{
  "num_key_value_heads": 2,
  "norm_eps": 1e-05,
  "init_std_o": 0.0,
  "init_std_up": 0.0656,
  "init_std_down": 0.0,
  "warmup_steps": 244,
  "decay_fraction": 0.467,
  "max_seq_len": 512,
  "train_tokens": 115700000,
  "max_steps": 7062
}
Each number is 200 + 30 x the weight over its row's rms, rounded and kept within 0 to 999. Layers, rows and columns count from 0. The size before them is the row's rms in percent of the matrix's.

# layer 9 attention output, 64x64, rms 0.147, rows 0-63, columns 0-31
093,183,169,162,197,235,283,205,160,243,191,199,210,204,165,225,198,197,189,200,236,200,230,176,220,155,174,231,199,199,158,200,202
110,276,210,230,248,212,217,170,198,205,198,242,192,194,261,186,223,245,246,185,193,196,203,243,209,182,146,208,207,254,187,213,214
090,209,173,248,202,254,171,173,143,173,255,207,218,232,218,186,176,195,176,214,156,276,212,211,198,230,151,278,231,183,198,186,234
102,171,209,186,138,192,225,205,197,198,233,209,194,231,169,160,222,183,191,203,226,158,266,252,186,182,193,186,277,221,163,173,255
109,257,221,228,187,173,188,221,231,241,183,223,152,212,264,235,171,146,173,215,186,177,213,180,229,197,212,222,192,156,243,144,234
083,193,193,194,222,139,209,156,195,200,196,274,195,209,97,176,204,261,223,206,225,148,201,181,250,247,216,263,205,211,196,221,176
089,212,171,256,238,223,267,207,216,229,167,179,214,234,173,171,270,196,230,200,165,230,249,265,187,165,231,200,203,176,223,204,168
092,252,164,196,196,145,195,150,179,181,198,172,214,220,215,249,144,177,132,183,183,222,187,203,204,215,224,146,221,228,216,191,128
102,256,211,211,225,171,193,176,223,188,240,229,224,203,174,202,222,251,248,197,183,180,198,155,184,139,176,206,165,154,206,190,160
108,122,176,162,267,198,215,262,161,169,210,197,231,142,186,193,133,191,199,194,199,206,237,201,219,193,276,181,214,215,185,195,207
108,148,211,177,229,212,182,148,186,136,137,165,223,214,184,207,248,178,186,228,145,223,222,229,174,191,150,203,140,200,214,204,248
087,174,210,221,201,219,212,242,202,142,239,233,254,218,166,178,194,245,179,156,215,212,194,222,138,181,247,206,251,230,161,215,178
088,224,232,203,269,163,189,194,254,236,237,220,201,223,126,230,245,133,178,183,204,186,186,212,203,216,207,178,243,197,195,220,207
099,153,242,190,195,228,218,160,227,142,279,154,199,238,209,226,166,223,183,168,251,217,172,214,244,192,204,202,196,156,222,215,218
113,185,285,224,221,175,230,202,157,230,242,218,222,196,163,157,230,169,191,201,163,191,143,194,228,194,204,197,165,227,192,231,225
126,245,191,223,179,157,212,170,218,179,207,200,179,231,163,180,169,223,189,148,212,240,273,204,170,254,190,218,177,173,224,278,221
108,223,182,220,251,180,186,194,227,230,174,144,114,177,177,176,153,204,223,158,202,196,224,162,225,208,217,178,216,286,207,160,141
084,191,218,244,210,205,198,188,164,219,208,179,142,192,244,167,169,247,227,159,164,192,149,237,138,200,186,207,231,261,183,245,252
105,241,216,140,220,241,207,259,196,275,202,198,156,260,188,174,160,187,153,196,151,232,191,246,244,184,218,190,163,197,215,270,209
087,159,191,161,213,175,248,269,200,218,161,205,150,208,221,185,187,165,197,265,234,223,171,180,173,192,211,173,204,191,202,164,224
109,238,176,184,146,216,217,231,185,169,178,245,252,192,194,250,208,210,207,216,171,174,205,213,231,225,262,211,225,235,200,223,187
079,166,222,198,223,150,177,224,207,148,212,169,202,185,230,210,219,183,264,225,172,222,270,119,190,242,241,206,192,196,192,253,191
105,180,228,190,233,195,217,141,186,207,222,220,180,200,233,155,187,210,183,167,209,231,179,187,184,169,224,231,222,218,181,252,167
093,159,221,205,193,276,212,203,216,217,157,256,156,234,141,201,218,187,229,248,178,191,229,231,279,176,216,126,202,197,185,195,248
104,236,173,152,202,222,233,121,205,186,225,168,213,211,214,230,212,149,168,193,202,155,219,166,227,172,202,170,154,214,175,271,224
087,216,169,117,160,221,208,182,182,212,122,184,179,204,216,169,166,165,137,207,220,194,177,165,165,236,211,220,173,201,209,185,158
071,188,219,214,211,237,197,167,157,205,226,246,187,174,210,246,179,149,174,163,232,202,184,206,206,225,161,178,168,159,256,185,233
091,193,200,179,237,209,216,130,174,221,158,228,202,203,147,193,164,179,232,233,220,169,177,188,159,163,246,191,182,173,185,230,177
101,212,202,128,227,209,198,202,213,238,177,230,206,188,134,188,193,233,208,214,109,220,179,185,224,204,184,134,206,242,175,201,215
107,180,205,194,155,168,176,200,187,215,189,167,214,198,164,215,269,212,197,235,181,180,216,206,252,234,133,217,226,238,221,182,196
110,211,229,217,246,134,215,211,235,167,209,209,218,210,172,214,175,228,149,225,291,208,229,218,200,230,226,168,144,211,228,186,205
103,207,202,231,197,144,200,166,206,218,217,165,174,203,196,223,111,199,189,165,117,228,182,241,179,183,192,219,231,167,189,185,161
091,194,185,195,200,243,143,154,216,252,164,245,156,126,258,229,215,141,208,194,173,235,178,194,197,182,217,193,196,145,204,261,211
093,194,192,177,162,163,216,192,197,258,228,212,202,215,175,150,180,194,203,205,255,178,206,195,211,182,185,250,202,158,151,154,135
107,190,236,239,164,199,187,168,181,261,182,181,231,165,192,220,218,248,140,117,172,220,232,186,211,167,179,233,227,176,242,174,177
109,203,259,200,191,236,244,187,155,225,174,218,223,174,178,194,209,262,150,242,162,166,193,212,215,190,167,174,138,187,213,142,207
092,219,238,139,190,186,163,181,239,233,198,140,166,147,204,149,235,226,250,172,212,210,190,172,244,203,252,229,184,156,155,230,211
126,179,231,220,170,172,182,230,257,176,222,192,210,241,213,207,202,187,193,231,167,143,179,152,173,185,233,235,248,165,214,184,165
093,203,216,192,159,207,138,204,175,176,191,174,182,177,164,157,238,213,218,210,248,184,204,183,133,184,227,200,215,181,144,206,225
121,214,202,206,201,222,222,229,215,214,171,200,229,181,149,175,206,202,196,258,207,233,219,205,224,196,210,273,205,138,234,249,175
119,162,160,251,153,166,179,174,228,237,209,164,184,170,193,226,223,202,158,217,192,161,190,203,192,154,207,202,149,246,204,216,232
080,162,243,201,190,151,246,151,234,189,200,160,213,129,167,209,231,172,186,176,230,225,211,183,183,218,240,199,219,134,169,207,211
084,159,188,161,237,128,156,193,174,206,214,180,205,221,229,186,194,179,146,276,245,175,252,237,165,158,179,210,243,180,176,188,239
102,241,212,212,159,241,170,216,227,224,173,218,192,157,173,168,148,199,173,164,182,221,177,191,198,189,208,229,141,223,231,232,164
090,193,197,200,235,207,157,175,244,209,207,173,197,170,183,185,238,200,216,202,241,244,244,260,247,188,181,266,213,259,211,243,232
104,164,198,199,232,251,229,192,207,165,220,229,192,259,182,226,199,171,229,193,209,270,184,227,213,182,163,173,241,160,163,203,141
102,211,191,232,173,237,192,271,172,167,204,168,168,246,225,134,240,206,196,194,185,198,261,221,194,139,207,153,166,255,182,161,184
098,197,160,208,193,197,188,195,170,260,233,187,210,200,205,203,227,217,206,223,207,206,269,194,173,259,202,180,150,171,179,268,215
087,141,239,180,224,186,226,175,136,183,147,239,235,163,190,226,152,227,225,190,226,214,194,123,172,169,224,200,182,210,221,225,184
096,218,222,215,170,190,255,242,200,250,232,213,205,170,191,206,247,162,190,219,200,252,215,170,168,191,239,158,219,219,214,168,220
108,193,182,232,222,175,143,251,211,250,188,158,221,207,182,246,186,233,204,177,239,202,187,174,142,151,150,193,159,220,228,196,223
090,254,252,182,220,233,194,249,220,221,171,151,166,235,202,212,199,155,207,205,140,234,240,171,199,163,215,276,249,217,175,185,198
121,227,221,202,189,220,190,154,208,228,209,252,227,208,223,193,151,220,149,271,218,229,241,188,179,173,187,157,247,264,218,247,190
106,202,212,246,193,169,235,200,227,229,267,182,185,185,171,238,170,216,210,216,125,244,271,192,201,209,236,186,232,203,182,188,232
094,180,149,192,173,231,260,199,245,198,184,231,176,203,185,155,219,215,195,146,190,128,163,170,168,210,238,194,236,211,251,179,266
120,195,251,230,258,254,202,198,217,150,225,167,206,206,199,154,180,150,202,207,214,243,241,161,162,261,189,213,189,217,226,154,216
082,197,215,163,169,141,204,252,253,200,215,194,172,224,198,206,153,149,199,229,216,237,218,194,170,177,233,241,191,230,192,231,300
099,186,160,252,253,208,197,165,167,206,143,150,205,210,202,180,213,166,220,206,206,160,195,205,184,182,260,226,204,208,179,198,172
098,165,239,216,195,191,191,243,152,254,221,244,214,234,180,154,252,176,219,175,206,172,170,170,226,248,180,159,226,154,206,250,174
110,174,280,226,192,222,203,188,209,216,209,142,172,221,180,213,242,191,168,217,212,234,166,202,180,144,221,153,191,224,176,240,111
106,149,232,212,205,142,213,210,160,230,176,227,210,217,198,203,208,201,201,232,171,195,208,236,228,217,184,159,176,174,221,145,172
099,259,175,215,184,218,236,192,196,189,166,236,166,178,239,167,256,217,158,208,130,203,219,219,109,250,174,181,228,174,199,233,185
093,165,179,210,221,133,170,241,187,195,146,202,168,232,165,143,212,137,179,224,174,211,230,238,209,150,221,137,217,197,198,210,183
097,169,256,212,120,173,193,197,193,159,199,227,223,252,158,181,169,233,187,166,238,193,229,227,230,132,232,139,239,208,212,207,172